Each number is 128 + 32 x the weight over its row's rms, rounded and kept within 0 to 255. Layers, rows and columns count from 0. Numbers have three digits each. The size before them is the row's rms in percent of the matrix's.

# o: layer 7 attention output (transposed), 192x192, rms 0.0662, rows 157-191, columns 0-47
# v: layer 7 attention value, 192x192, rms 0.0515, rows 158-191, columns 0-47
# q: layer 7 attention query, 192x192, rms 0.0445, rows 160-191, columns 0-47
# k: layer 7 attention key, 192x192, rms 0.045, rows 160-191, columns 0-47
# up: layer 7 MLP up, 768x192, rms 0.0634, rows 0-61, columns 0-47
# down: layer 7 MLP down (transposed), 768x192, rms 0.0966, rows 0-61, columns 0-47
o157 098:145145175074147163091095095056192153092097100111098096076103145108166141123132087116166158098110183149144184136158152162134167093119163110133135
v158 090:131147145111185108111118150082153114189158070111189150169111114120152149115148124117094105171133147126103138101129138116198133123107175115201198
o158 092:166148104068102119058127082159126086136108150174161148095082091182111118148127110156117153110162077110149114160143150137163086163193106150160165
v159 090:126098165091170069084157152134176150114137152106094151215041100140117067111104172051176122160128133088132108136122122187111139092161131164149147
o159 097:152124135103125132101103107158149136116134127132140105118249128130122160105178154145121106110079125152104148150133142095153085192108174149148137
q160 066:124180112132181124184135104108155131136133120160170078100157117151179136131130104131085091104125098126141136106116084157171040051151163184159155
k160 068:135150121160090105116158142093085151043107143162087172208177116170078188127134111122035071130122075112157074187098142127080092125084127135104109
q161 059:192164083119188112120170146126119171115133138143117091129139151149091108124091112164129166069130094131083135138133177103102061176141121179083159
k161 063:143115127140104113066133100084111109156128124148076134113108100131147177114163102146145157157118143125153162152200117122111168085101087184118092
q162 074:158153163147203184173164127174218132076094069147145094107126130133104169106104106190119132112098073087058079143093148144191123159157131163137145
k162 078:152110117127116115113134163114172090153133160117181121112162052184146150081143130133109108082136115165123096126109127146151121166110074149064194
q163 080:098150103119085057097075116137131140105096100172084136110171172159101109124106215082109139128156185095113115114081157083067104138178127129110081
k163 072:149167126146147119116138173143075145109073152091157121099149114153114173114120102106144137062156085162150096122131123166144118109091143086108068
q164 089:149155107162105155142155139161203126107087146093168127142156101159189143179115066137107099139114074124169100150166170132172080190180125145099170
k164 093:178127161159177142171122154082131104081088150048137131143161095178143151117123142136139121129119071137120125118127123178159127121125152126134115
q165 077:145161136085153108141051096149158105141118098168105125101106164087088098110120183135151210134148164068084142137129148119099119119162130129156110
k165 065:094159123186135100089161125107108177089137137128194152178196127134084180116128035094162068135145073124086137129141171117165052121124155156139145
q166 103:195096116161078103115163127151166128165141129127129099156082117181173147181135109114122111116161051163217110109155134155138127130121089129142140
k166 096:173126143140092107158088118169164117090104123077114135157146096131139066089119151177166133098126110132098126103095154190182091092105165129164091
q167 080:167125092194116185200160135198135137130084151135137113159136076177215178121133113127142106151118065140120089102154152147138095157087149114126146
k167 086:189122101090094110136089092153098127099068119127103139162091115112073078179150103162142119127148045173142179123101166176183143134107117084138133
q168 088:117096101093144154203164141132129101120148157126172067137178135084088080107151155151140079109139148124100151141131095097145095119106176123119181
k168 114:095168095132148157109144106097088147114116085182130140129104174072088147158132104127091161130153140213156187174071108091086241136134110124074089
q169 099:090130118092084093121133147127115120109125155112128166104204140120119151130115134071134153117055184108120090157128161120102149153144174108110120
k169 096:130137148110065127167145090118163159183070168186155155108106167130151140148134192170119139188082139099124097119166127123111182136123115155162095
q170 136:130161132179091099077084104191063140157125137055150128130168197087129138129102127125118134141127139160082126156118185084136139178138152216162147
k170 113:092121171131170118097105139117081155112163111052108081135182111129082114120089066120140136130177132142176132131125148098205097134101139117105151
q171 110:147154148095116065143116125184162121145077098116118137143106133160172173117153158116137168115198105046180076165091071082122148078120109124181081
k171 140:154154120121084106098103137149081133149055099125144194127150130096133127074097110141153142089144125136176090139134058114139194108060112121163062
q172 145:112154121073186133148145160158212109176113159165161148129096136093101082163127076137117062077108137152151180103162119164140132120128174198075093
k172 139:077091135079109085119124132138102114133089158113158178138063150166124107168154124096171131110130136205142104163128171152100053057082194095104132
q173 141:144157198120138179188156131162145111114198109102131111113126191111139148167087090135170137142109167139140141095158094146148077194141096144139062
k173 139:160181135149129112151133146126126133110174131158056145118088106125116146105093138101130146126124130053199070105077130132153082158146045126058127
q174 132:106136141120110135115125097097161099093136158144080138107095107159120130129123107122115151164124194153196170099069111082151140167155109151146114
k174 129:140116116115118096035113078059141090100139103105069154120157155114088101089116164093132112159113171139164117209095196099141104106183101134069117
q175 141:128149068188147133135059129116112130128111115087110104145130086175130132159121110133109146162097117141141227123141148119136156110124155085103111
k175 134:107150181112123153164127144129099124162146109158127117130112089172144165120111158092130118171123106139144154165124130114117126142182121099144129
q176 138:153131085184099141068088158118110112164165133104132089141092096122060093150114126158125083134136154112116091116074155122150113101123101189154148
k176 134:157116095203147105035163145119128152105129121176130119156144080113092151148121173129175134133166128131145082138137142096105138113093102172135154
q177 134:084157150140146132131105149177118180082155100161112147102126108117124114111114130147140139113193078134072142068143126090122140140118167089124155
k177 129:126053120133135075130124090189101202089119150124055143091103110162130118142105151068160139089150107139079158133147077128140139077083139106130137
q178 135:110125159142068156117115099085147214156131102137118118137149124174128124101104150080152125133113152118130126085151117147125109193092127113052109
k178 130:113097092114145124132168172104120206122128113105047126164156124133140131078113066145137151090151179113121145126152144098064132173158117111069147
q179 136:171151131145143157135120099163171081079123113144187174103122209137082149120101105172093128144072113107122119098136138138167103180085141076119163
k179 132:128100117105108147179106108181127115132099106135206090080129179144136060176090120138046156127054114086195129124100139111107124097100102143096198
q180 136:138109198140148154102118190179145131105105111149086096062131054158111125106159103151097139094062123154123123158107135131126148087105165106122130
k180 135:129052164095140165107125170154112122093116131150121130115174070067075128141146141099153123111097127100116110197128098145166150082123151115081130
q181 131:111123119110115137106109141116103142161134172098131137160141107089140103179136073107076170150147092146099145070159104167109129166128139180097088
k181 127:098132163094129125076131167141087144132125120153114121141139195113163087162147133106130191174176118107100149122123112161138112193098126132201143
q182 134:155210108150143105162140148109166124079090180174127122143133168132117112171128133146167124097189122092130110089120117113136143126098123090101110
k182 132:137156157120137127157057128124175127103141131112087055128137156138151107130103108129176206115115127094133090093158102145123150110042157090058084
q183 133:110106170129148159174146142105115098173119139139115111109124182145095107136099159130201115144148157159129154095085187078038087156092142086110195
k183 133:108047076217092128136113175076221077168135100134081115090097196165163114094108161118156110123133144114145115105120167109118117080117125130088115
q184 133:140117077116140121126083118173111161094196089118050161127167105136096173145088164181162163071066091175132103165124106078061197158128143148102083
k184 132:171123159096135125179106128160053130075179090105111162109162096088106159100147170140167131136099100142152143165153152115047133077094151144119074
q185 136:131126078144169101137143085108069084161134144110114084104130181208134102141125160138069107152161115100124132114130101153031195127160131128143119
k185 133:059150141205172140157113095135070111167125146106120101156137164217145063157221201130170138162167116120132104095171130126108221138084124130117076
q186 135:154122099173107116119140142182072084202146152110092113121131139116191080157092105104174163146118138110136166136123140096102101061168106078134128
k186 131:128129150175161054117143135117105086178109093128091086138111141093128159126107125112188148205191140171104112127131122131141098105122121131161087
q187 130:151143119129106094130119152174152112123136102127070106140143118122135094115115162157133144166174125114090134121147186123175154085068040081109125
k187 126:178134116106132104181095136184097125131118122131157044195156098093119099169092141116115128141151131102064130139145184068135150153095077152097128
q188 134:150123168107100111134124089070081064146136130184118113108134120065162119138140106061116066124135074090116082158140162149118138104133140122101092
k188 132:163164139161067136133134141144175093148067135146128132155175185087116079135057085067112120094144043143176103114130172139124122122159142136133147
q189 147:116110103129063126110103125110131095142127164104178066165140135076101127184158103137150110131146101101154129137112163186157141189133119143147120
k189 138:154109133070164100108105110146117049152140179148109102144145083165153096113105071128112180145143161172125136116112118182136119195131129086185163
q190 145:101091145121159111087128142102149068115154126081095162123144164165105162142147082136148227120150107151156085136117156076152081123074154145181117
k190 141:079122083154118148104167156121103070134129105144086154079187125140119126147083117155112124139195148106146136148135153090154075128117168088120085
q191 132:172124104087169075193095104117119141073150134101095085155113108098153102143107132116062112156092111153161082142131152149073094142176161160135108
k191 132:178133139148121131132104217148108102104135127068131108114135146128175081191137141162074121088118072131226115144089084110123091109176218162132137
v160 093:120119170128131171097147152146130112144143075076126174125143106132078104164092125098127180141110118157132101111139066080173129070124136179115164
o160 089:147121145074140126183132101177129141188143127142077136139082207137159159155172157132158109102169104095138155128151153143136132145156131086113109
v161 091:142055151101127112132114172091148143116131123135077111151083143170064108124120106146111112136031094116161155120100134138130134126081078183100115
o161 091:177129084162126158197103113107174113130074088151079106109113157130094161197100175073084106113133088136093118129164101123118147086118191131116148
v162 095:143075135150147062179134080147136145151145082126109107127170140188072182136150135068124127146149134147134202124147135117063125134091166192126150
o162 087:084177163173116163111132099051124129117153115110154152117155128141085174145125170154102198158061072084101054150161115117160109169153132152134103
v163 113:104173088171140116132115169147114085108131136141152091121119108086094089105143129145190061131060154184130103107171136117169103107110137154165129
o163 105:057160173174158078078124139080150130125136086138148123067114126136177120105090110155084145147192122062123106109157145132109113148159120116180136
v164 110:127139148140112155181151124099137107127084090107112056255160154119094148150137148122176105092113141106135118082195082115123133132081094120142152
o164 106:148137139110162104123172130103105160093127081096140135063129114108122149172128147147128195165156119111112141135112120163152112116161167143168113
v165 105:179120125089103150152127138140158137115173127112123123123173137076184197092149086109139102172098093117151164141153146085140178178079136132158157
o165 104:101186104140135116112108164133144096158148169145128084118126133115095073152075180126118165101103152133167111125122178111115072097108090106143156
v166 102:146107093090139112139106148145140117106118088134116164140124129133133062094146120115095136139155115141136159104175100171206135140071072171124130
o166 096:107167120110147140177158094136110107158168113207171127124164117091171096201090116146179142140112068118170080150098177109150134139204156105105094
v167 100:056122109151079103155080150154096153132140088133089144110156135110111161162141161165132180057148089140099119119122140187134124085142104097174193
o167 097:129062081088156156154119102063145089131049123081164116150080115157170107137078145101157119234118137124152135153145116098076112119172130165093086
v168 094:124098124077131103079096161139155097161133099102135132084133156170181165129149165077133121173185038084148127032109115133119177156140088155135126
o168 098:153127140153095151143137159097102156123140119153135078105188121126165211110103174114154169080092125178126092215093140171141106054128150159158118
v169 097:132120175080097166133170088131136123137148135087121090078138150130115134175119182107141069112133157101168107169082143143079126101118143114143094
o169 092:137138135156168107175145124151084148113122177103154119144099093116131162088221177125123037127150153073112123141120118122061125144064160115140095
v170 100:151115149100095149102133115117137138124148130151172100142189126123119099182148097105163146073115147091126110171033145117117131134095079111068100
o170 099:136116093148142160157073109107152149158102088108096177136131132103111139094109139145113211190067125150121158110110146161109169117128137065111195
v171 101:154187125175112150163148124113160081129166174080140146113158119126140122105097090152124096159137074130094122151149138149198185118118154128098093
o171 099:079045140132099094085102151143132110120137119155120141147128085130113129139130117148126203134165162104117102096112059068115108138105120161121154
v172 106:151173129129127130130150113110083105149121110113141146073122110131094157108116144097062170128114136130118092108133151182203173131089175125107080
o172 099:080128128145125130146127143144124106163138170212110104109138102179089117173150140117122107112126085136116200167127152109101101136167092090151158
v173 098:143110119099138101133120130143094099154133114190137126101121140133138095054169137157142128163148127073173099140091115115102127130127156191083183
o173 098:131117089158094166076132145148114166050144166122089075073146139113156163062089129119033073141101126143087114157108177143119142088129128100105088
v174 099:184093104134149045194139144094115119129108088140127083223083176134125095105159169174084093189137102155112065125101176127172133189121111081105185
o174 099:087161161090128141093035102114114109086135128110089143125142138086154124111100108123133154059105079148159112115099104098093149105143180149087109
v175 103:067168078158129166207133202196086106171099070147106135122109119082144139127148131128148132100065141154177069149126137159165181171123119115118109
o175 100:093152146107084133111076125098133105108164158168161156112135138127173091064099132140139130103140114139090138166130121172116116136125122138173177
v176 102:144148164088129114125054075157161172151110184171136115091169165168099129114145057090073101149142129108138044160128161167152118092139104125175089
o176 097:115157164100107142163185126104132139088159030120184095188095040094174132101166211132120087141109175125141205147185136074143087059101138108171137
v177 100:154136065167081081127151156167157110089111190112088116104107154141043142125102101153155089114174091166151142162151145115117171151086095145136124
o177 096:105132096113145135126166120132132103136108073124132105061118141093173126177102115108056176134132147129105132127129103142179109150188144149162141
v178 099:131105126124110075170170150114059121135152097093115124131192117152080124189065127152121101159148118125093086172122205118109093165143137123108154
o178 093:166079058114167137108144076118119182150118122146167169175133131127099159076106080171082120125168115107091108123169091110143154111152087128150119
v179 096:179095129125093142133156123126109059143104143154123055114137118197134166094122128166122067103131163145129133097168140148065148087148102108178134
o179 094:102178138099133115179142161107183185167217104074180142071125142111089115141146175079108094133133164117096130080107084147146143123113123125118148
v180 096:097127192096180124096207050138172136120123131119118134151107175115108113160103136157131121127072092112126159128132093160148170156155143093131127
o180 090:119185115155093133092116152087065152178156080166078169113146137166127106126096153120130147150148140177127080062117148155207124110158107091175151
v181 095:078173131105140103137136113134133117121130136064123113187152103097118087130134121181141112132106070126099110122169056110150165140109150132134148
o181 092:147128111082200075120116164095122137119160120198110085111131184080162149181156083173103158121153139154128177128076087118144106119128057117147152
v182 097:115112123129059129081067050152186168180105163096146208076132172128064111165151109118107165134137139123143109154153168112156153182110080131127116
o182 092:112124107113159131081186185063139130119178074178110152101125049095149117052145091199113181113048133152103096181099121144106097172109143148066098
v183 098:141160113120228166085111108147150109138064091132119090127120106094147094119117173094118133110141126159096064110231141161117101091125134119119167
o183 089:114124125158127083114109096146107173162173118130152149149109134093126117137113082123157049131098162119118145130087132109160192129135142116138076
v184 102:071121135098177082132173175123147113047142084151163110077127126124130136081117168164125169122158073163160140137136112152123113169101070110134125
o184 098:177221106103177099100120127100135070129116168087081161061144105154143126187102173117180110133109140085082156107174129106112110107129112182120108
v185 097:119162135124103068106127147140139124142130095125169113109179123098098189172145107139158118094113144108056112140079140151105087169111156175095111
o185 098:135141107177121095083141116093177138068112120112067133103106150182196125131152124072133172197154192105110187087109132074178125140185083134143121
v186 098:168072172094216127088136111180135116141117205157117110127205110097138176092124142115102098180158050136168092111065113082140162081156144146133123
o186 097:160089088156041163092130176156130174135126101084082117121079163157140152195112187132129134095109160139147125074180133140114112184107145146086066
v187 102:095131143155070150091118107163104106194152139118140142089143127115161165179172134098133087088136146137106102121139130133089130081131149118163165
o187 096:163116211145156159127129174160152152121168206137159129130062118147099114091140150134064136137134113114163104124130084049161146136126149145140078
v188 093:152085149147121108182098125167124171072135145162115111114095140119120121140092124120212153126078124168123171163162109152140079106147079068139109
o188 091:111193090054144078062159153154155064140136139161183124160140141117108080147200142165104160126095179110156134105137107138120107085099153144152138
v189 096:124200110150088164114145128083139140094111102086111147170129131097141162130207127110175112180143111138126088118130114108142157132123118164126145
o189 092:106122117100097100111137163083081077177124169121080070075128116140107126162116113095119173057120154133086163166124163102161122164079119111152130
v190 097:149143159112135141186098167121117092136117167138115117125155155144077113151099114103180176116154165163081074112084096141118127165109094118155159
o190 094:109099103135177137094145090122098181075124137152093125170110121097120142115079115151118107138107079175099191091166138139096152113165122087153192
v191 094:141115135105134192097066101120119107121119134150147125091139100124161110186128174135127155097098148131152132093067000118128095164131118085101144
o191 088:111161135096149092212129146104088130135128127104100118175075157149127147103118108103136127168231061087146137169128196141102124113173080164102145
up0 097:155151156152164148105131133127163140085155143198100119166126094136131195160092105036071085170109120149096076085107166079080131095095119100135118
down0 098:172172108176131086108090189146151137126145112147137078157129134113108144172113176125160171138093088100137139179219121134110140160145145157132176
up1 097:083089141139116152125184147157181128159156151143088155143135164176125123147109108090151144120107126118141142151081170154112203123172141110095066
down1 089:123136139029054137191092170122119165121115141049105118117134120170118099092109182119115118152101100126185154178127078112177111182130139113102123
up2 082:101062158134130209131123038190113157084125094111142119099154149143187125136150137132095099076094114077148175059111172143098198106189098160133123
down2 081:120193071092113047123162181091170120198208127150089112183107110104111168110093066148133115179146104122189089161147071107157145149102133068095134
up3 096:165160106121125164122080127054098153102192122144141096188133134135042133081108143156125157124106130141120087058101047199130170139120199102142119
down3 092:129099154092076068136107208117161133212127121151143149167183097134155096195078106105155091151124124107121124128135116122099179079057076136115095
up4 107:095100097101155156161125140128131150086120106169123145142226125101146083172128113131102128100194121148150146187087169153132117154090143107156132
down4 099:141162174142122105154182152158140136168199070072180139147092145131126121102139158071125154123076154141141115082139111142134143093152115151119088
up5 100:144082070112169064133158147114111144156185155150118132133171146171113093133157148157162153152119144117172057109174175128124093159148092155160143
down5 103:191129071126141147110140141117086135136124134113093142154109255093057127127099112164144130113125208104106132170096117119111092136154153105109090
up6 099:128075148156189145100101110164213105174101106132152186148129150133120174086125109084140100141116091084129120075103118144116125087099139079148100
down6 101:145094093092081151140155073142142060118093124167101103130139150107150157106138195190041108132101109187069127102128113077111112097091111082100153
up7 108:180133120129096152110164139124195126139090103090111137138145113105079081131041070110156127109080106186045135115086100134091096112131087135094158
down7 121:197126168078075179183163092166131144118102161128080090128158103085085114124181152126096085129121108136147134126121062115111102097099091116094145
up8 099:094176126135087121136158098143105159117121148148095117176138090099111140135120168119138154126142141104118081107116190118165104115138074145126141
down8 101:069112186043143157113119094124097087121141116104132233118143109153108143124075201157140123142146166134182108141141132121131121138131156120080087
up9 088:091124121147181116079099128096130204126111111081115160145158094103171093094135133123128132124153094066120119164110169121119178127130183110098096
down9 090:188054152084146114158130165091078103127105137132177087087170097153098115064119165113139111150129091124130145142098190140154166171135111088128150
up10 102:077088131132182115138158158114098146127141118094181126100113134175174115111081117120123159118124119143099185130071138114133125118130176073191142
down10 100:126101196059094176141092102152070076054136147138118077137125117121054124155125125173083078167116146162139174134088106139121143125117129121101122
up11 102:142061137071104137116147108110119127155111081135130144172117113100060116120143109080141118140159167157196100095126161147104118097096120108118122
down11 097:160066151205199107156106140136139148128141086100125096152087146115164138093113120108140136143094073156097178129099182160114193128088120064153146
up12 097:141080074156085149118066109165175147168127127123152147134194133127109088165098110178118113128212142131121157103103121127120154060140178114182050
down12 093:132136137091158111121156120165098125156129128161147125147058119115098100101116098174129130093177148072135106172184134167078148119184123145119193
up13 107:152130156137106166148124172129110109123146098107131072092144093093122144062099069101143129156101215161168115144085138159090103158134144141110068
down13 099:112057141125202109127090103171097124145084123136094170116123158165185115179102122134128123133123186066166131128126146150134118178148099143082163
up14 104:111166110137112137145106128179142124092093116113130164135144116108174087103128078142134081175136127134173167160097155177115115084049198108140135
down14 104:113143145105170110107118104138079129127105157199152133119103047099105157081169153096147151167115165198094127130139108112168111102149108144083141
up15 101:097120145101127136130116069123156120133110071131058095159130114131117083100141090106152197112121083115115100145158144168125101143142093133156129
down15 106:086071115107108111117107111160155102153148181129198153121127103075168128154135149136115163114157082112109154117122123155129079114098141128109075
up16 096:140090089135152146065128178141117136117140052180123129153108129108096146155128106077134148106125102156190134086088143102121136036175160101136097
down16 096:124126120181181106180076175059157085175139078178081174167127113125110197145192106112074124108121138124143118095147098142152090135134090136170084
up17 093:111146115163164113115092117076115101130118154122130169180117112100149094104155192095029092106121188121138191153092173155134100158121158172076131
down17 099:133136099092146169167213116181125114130171106130148141067101145158126120085183146160115186164150095190091129139114113111145156105131126105162074
up18 102:127190107144092076124052120112144172141201159134098065090105085088140123131142101180133182113097119118156174110125082114169123121121126150106149
down18 104:162194112157123101200104105117173123175136124154072149136169127139125106150104136158193113149116117152143104131117082168114113130098148153095118
up19 110:118172089153098152139157176083079128108128118052111132099131083130078123053160106124116132148118129144093147139119131187098150090121146092130118
down19 107:165158098106123178145131152100119126173106146053159164153120165113141088111165153169115143127083088172138105149122174089140129132166064158161105
up20 105:138137146188174110129126110126133082105114114043140111108113104095147096112081085148140098094193113131070175119089109067116141089126142070173116
down20 105:184130103141134116078145128093177086120116152146158103096121136141088088197133133122126109172152154144129137125132106135183142158130149158105111
up21 099:142150097138084155083123145145112175220158134060151113096091159102129107189155111160180077091127122128142157122120163180127104110169145143092107
down21 105:080117111164097145084077164114144100147107094087123115119200157134168138077129142092171139114127117153140164117152173119163134136142121149153145
up22 092:118140169085094155094089140159138145165121156112099178141189135140142149144127142078143183124121124072095073068106154196121098203201086069077107
down22 097:099191128082076168124155182137101127170068160136068146133097176122189108080107181129176134117112129079128130166126106143172109115193170085081077
up23 102:107195145145139085111088140178099165107095168139147164149166140090107104171109069119112090150100054139185107070153103081216145098177068133119160
down23 101:113108175123139138108106105150144126096086114131124106168118144134097122170132117124120102123166167136143163159096132190104205087082119120163152
up24 109:184169114136127147129151130101106105171103121140153110162140178148149143159150156091120140144062085087083110052084192095124070079158129115132130
down24 103:098090119143146111115093125120117099138145168135122078096094129119116194083099146119172108135163197138189091103094094149111107109139130078144140
up25 098:189123144119122178162163133098107180117144121182116112109118134167141138112083125087140111096083171088124148125132159091111118144094095139119119
down25 101:120154150136131092075121102163166159122194113139097165163110154158092129085143145129105137147126098086159181036157138180120182118053167134118162
up26 097:124126131137120147113137123140181126111116127075165171177099098150085105116072114132123101145156137186106141167088159149130078093131217148121112
down26 099:138154043117118147182072089112117146141049139009172152138141179085133095100088131133136084158138072074149137129145147110079172123119139086100099
up27 111:135183175079104143160090100159136129157111143096142105161129111116121093138081091158069149116119118133118117161126156085078121143103128076074111
down27 111:145123095133121072071119090124056155153194096139133153165114154113101127113154110176129030106117163068153133071124124100122131211158112097159120
up28 092:168156134137139140128087110169129113119128152073097132117090180181199145137141082116194128121106103063121172139099130112080088101109133173144140
down28 085:096099112131083085180179121151178126095104089156077071113142171130096130121145129165099143167148195191107106103140166130135138123140060126143138
up29 102:100152192138101103100147154065157142115115182093104159180211121158155149136105157145134130196153102115113117088148123134143141140169070078153088
down29 102:146138163096070105125114131094143089120172174089131118108193168126072160133142131126069134149131061094187105170174150110115194159144120138095107
up30 096:164109161149164124110100153154138142070255067162109162159054182134050145129171100132133154164088092114167145150102192119120109116142156122140053
down30 101:074099108118116150079100075052153152127168080121141163200150110175146169110101133128108132119061134096107108151090136115123045094132113171136090
up31 098:113140150080053111110145131118094097132198156133119078133179127144087171189103113122130109132152135124118098167106162087082114126150130170120138
down31 107:156113162126064133104148119117201108173150083145174092164150101131152137072145132106187168099163143140126142132103153063125092119203126127124130
up32 098:131040107122133161143103134101200104143173093158070141103088151110095105073102106188074121089163164136159157143122207134134112131091102109132127
down32 097:096095112158095167186073140138181184108138133116098134116108137201108173114110144101158099138110154117129149130161142202174151121126094182120132
up33 097:147138129121096108096132121144128161180144101087129148086163110093094156122156116099123146086188120155099136106086196132143139100192112158096072
down33 091:106114196113127149121156138146131085142160188155145132106186128104100136093122149175135110123043141137112162121120107139100067221125153138171176
up34 099:194133139117176131120126149099186137164120145124140146092132111125096078108137142085089219058171115154148156157139140098117170043075051168096114
down34 091:143140138106139146113133107172088122125143117181151122136112084106164120128117168182118082136149118093054091159132106196079119113135166070124149
up35 105:125105038081176118121154063126214110124095107062139154124165109102069106130085144141169126156119083123107149158101142184127123132091144122183165
down35 100:126070099093146127116155132057072087154108139072179166143143148116105155107083129105107107137157089141076163105128086211179148108150139147149150
up36 104:140111122116147090144170091130099125177122150129125157114079127115120131158143113146126178111189163046101124175102090204160067126143147129105165
down36 107:130140127092158092072148092108164147124149082147080071172088123179147173100099128113150127115091155100118120181139079134131149201181121142116132
up37 098:145118152131156131098119071101155104143086109125132133147098099216167122122071124049120148141156169118138121117069127119147151076112132165089108
down37 098:082124093149155136132134151139149092108153099128073119122120088145194113097054114117147123159135113136115122113120112158080119159162098173135165
up38 100:163092109175179103104091085042099154139162103134129217152178129104094140141091165088078156149196162112158145177123097153095106173143168121098177
down38 097:138120159089097121203124128127061100145112100154139139094133085167178110101141149191079102120121135160116188131161121099210150066166134156112114
up39 106:154156095129146112148142164152136148099153117120111105137155141145138015119127121176078122121119144172128154151121190051119087081037117071134125
down39 108:050170135145159118088118139125136094096090162085152089058115112078141153062159144127105074123091108117161108100154137133127147113095170135082169
up40 106:112113091123075109092133157078118165150101144090124087089127077096077150183123139100116162150090169086157160146082128133158133152118147117134117
down40 100:191139140144074082200065145137127103155065145102113130178135120166121152116194160146179111151127112128163086088155129092138136071184130102139150
up41 107:149123172107159101106160163144096115162163119124133172178207133102044122134150090121142153178094106114142180117130045115106127108144080109091115
down41 103:114138144112120112062125178145141146141180111154125203146140101092208096130066131107163141127105138139137110137178075102113163157149137146110132
up42 102:174127107133132105089087152154119095104128116106127125154148035162091178173115131150081178183101136153149112123107157179132100132114153096178132
down42 097:126144116080153126145081122075141133148102149130102188026077140141147128203116086131180103096119114121173102149174095101175078125122130170119151
up43 097:069129119152179133181179164120129149117142235165099154122118095081136084111135095108176144169134152071117136113091100133129150165188106096135092
down43 093:138118079141109091143149155152031181088117161161139097064118141136173147135101159119164119104158116156122099126113196144146065125112129169097152
up44 110:175131089151122145133128084111142164220147135133082117123175124137160120134072111141072111158119113143151069134166102161096088091117147103106146
down44 117:174165135154135141139168112098128144103096173136151094162098180056169140113154116146148097117102095116121140164170149160097131079111110139137114
up45 104:162107123127072132122133147134104111103158152107099093125116105095092127187130065100137125083160161141143100177064108154097174135110107158129106
down45 103:136063158077136165101131140092159180155150148125144082130166158116111081077121111120103112147115132108068148135156103127104159094146127091163123
up46 104:113093132098087106115174123101104118151087158166168058172156101143128158137100108137144191164051139131160186155122143114125087150121129124124139
down46 102:158124136198162104106107131185107120158061194153098118099130144092113123100099156151153156123160098140163132111101163119108193166115165090133125
up47 095:122153116160136066105126117180096127094176140095098084121144135124129161120178096115116133099163081130160122187173173145121118116130132069125138
down47 096:235143156071149166147198158069177137174137120146092121154084159144160137067126158064161151100138123118125132155145124071135152213109110169108138
up48 099:113137121117141154126157140102179149085179110142151127166170114126135144156064116119148101121156143119158157143128136079107132067114103157169116
down48 101:119141141069125090161088163137110082156151166179138116097121135112160130047152149111171172165122149094188127137127139125155119181107147157152100
up49 105:090166070115202153095128110151134115135091102108137149142077149101171163139088138103120084115160090134127112104100156181142127128141092164146127
down49 112:121096128126118153086184066202160172133128150178105089131145039134101170145137155093099149097176128134134114058143122153105152124105133112135115
up50 100:168131179140110125092193119094125096146149175188155121185136168139196112099102159159141121165063108142211111113114128213108137157135158089135129
down50 105:100162122092094126126092124126144169089153084112208147148185171146161150101110045154126106098117153138088175169046130113129133125133134182120111
up51 102:138071083131173104099105141118079093154167131128125079099112169092102089134148150127103119159108119182144078121131144109151073150165120103103156
down51 107:083154103100181142102092129100106097119101105132127092165138144162201150095098107109121130103103101151123105118164128061166109134110158135089151
up52 102:018133159147136104098185110114099115131158078133148172156125126119082112184133083185124097123109146161095094173095111055171109164132172144089134
down52 101:094199098159117092113110111146111093115148125119149147156150074100139134142126097165102139079195094142031140075095109124080099127097117105148122
up53 099:130136182128127152105075125129138164093100090182247174115140120166175091135106113156123106161130078097162129142101108128136158172158111132140084
down53 100:169089060157128134125126082162152164142168131156207168134120066124121091133124151100159153116136156079149110166084158156082100123160131146134129
up54 107:186116111122111125133125170128074096135228137133170062073143148092132135107132098079086092129098111076142162102089151139128095164097146150139175
down54 104:054064134164156116103113057144123157183115153136129056149127144118116112091134139116060014106112110149149133122110088153149137112081087144085126
up55 092:167153093137112106192157140102141123131116092174092163182081035141163111175172101096131156163121136083176133107130121165174134110168171115153134
down55 093:111110202063129160069111127160162132109161150120123100113199180118135127140166161096112093093142122129087176138147109157120066124114138179108116
up56 093:134124166090181175106169090121116156088129162109105156098127144131127170100091081169101157092071093078095117198062195147111138106149092109142060
down56 092:156169105111149088138093146131171151075143117136101132153151126126093098105141121074067131115097118153155111148080090138136141177153107149088160
up57 101:132095070139137176118114161071136157159157077132109120127083115115137127141135100135120142089077114167122096151078130093129143139102145109144160
down57 107:122057123109154177176106099145098120124093139154120076107105141167107161113180156132126124105122107164200189084144146150152208145128121098131066
up58 103:106123097119115134134167153096145129126066152160188123095154120130151182121118065151109135132085137109122100157107171125105134137134151069179131
down58 104:161145184119167122091170179138185129171088147151172146095147159131197107125137104155115088143135137168127135165152096101076083136159144172086207
up59 101:121182166156143110098153118164119143141080106102129117111151124151097146119092097057100118101126141104112168066140109125091208084112139078145186
down59 091:138094103156075137101081150176128138146174082120162111110153148131084049096149109140123163098154166115145129152117172124136106104162108120159136
up60 104:124122070119123115082094181146118076095110085101062138134137122067095103134158142082104160096096168101195165141084100127162121100082106113201147
down60 099:103121145117129157133072045070140160128103109220130144137141146140097123138104158132154148161122183142155150162146140124138079073171089138133159
up61 101:159103189160097125142137106140121123129092110102135143137117050169093146139080148111140159143159109056130167161102174140123161162175162133130127
down61 102:101140147126121158114169127102129067165162124141128154055117142059133108125150159126139135135089135167143129115104099101080095110100107131112159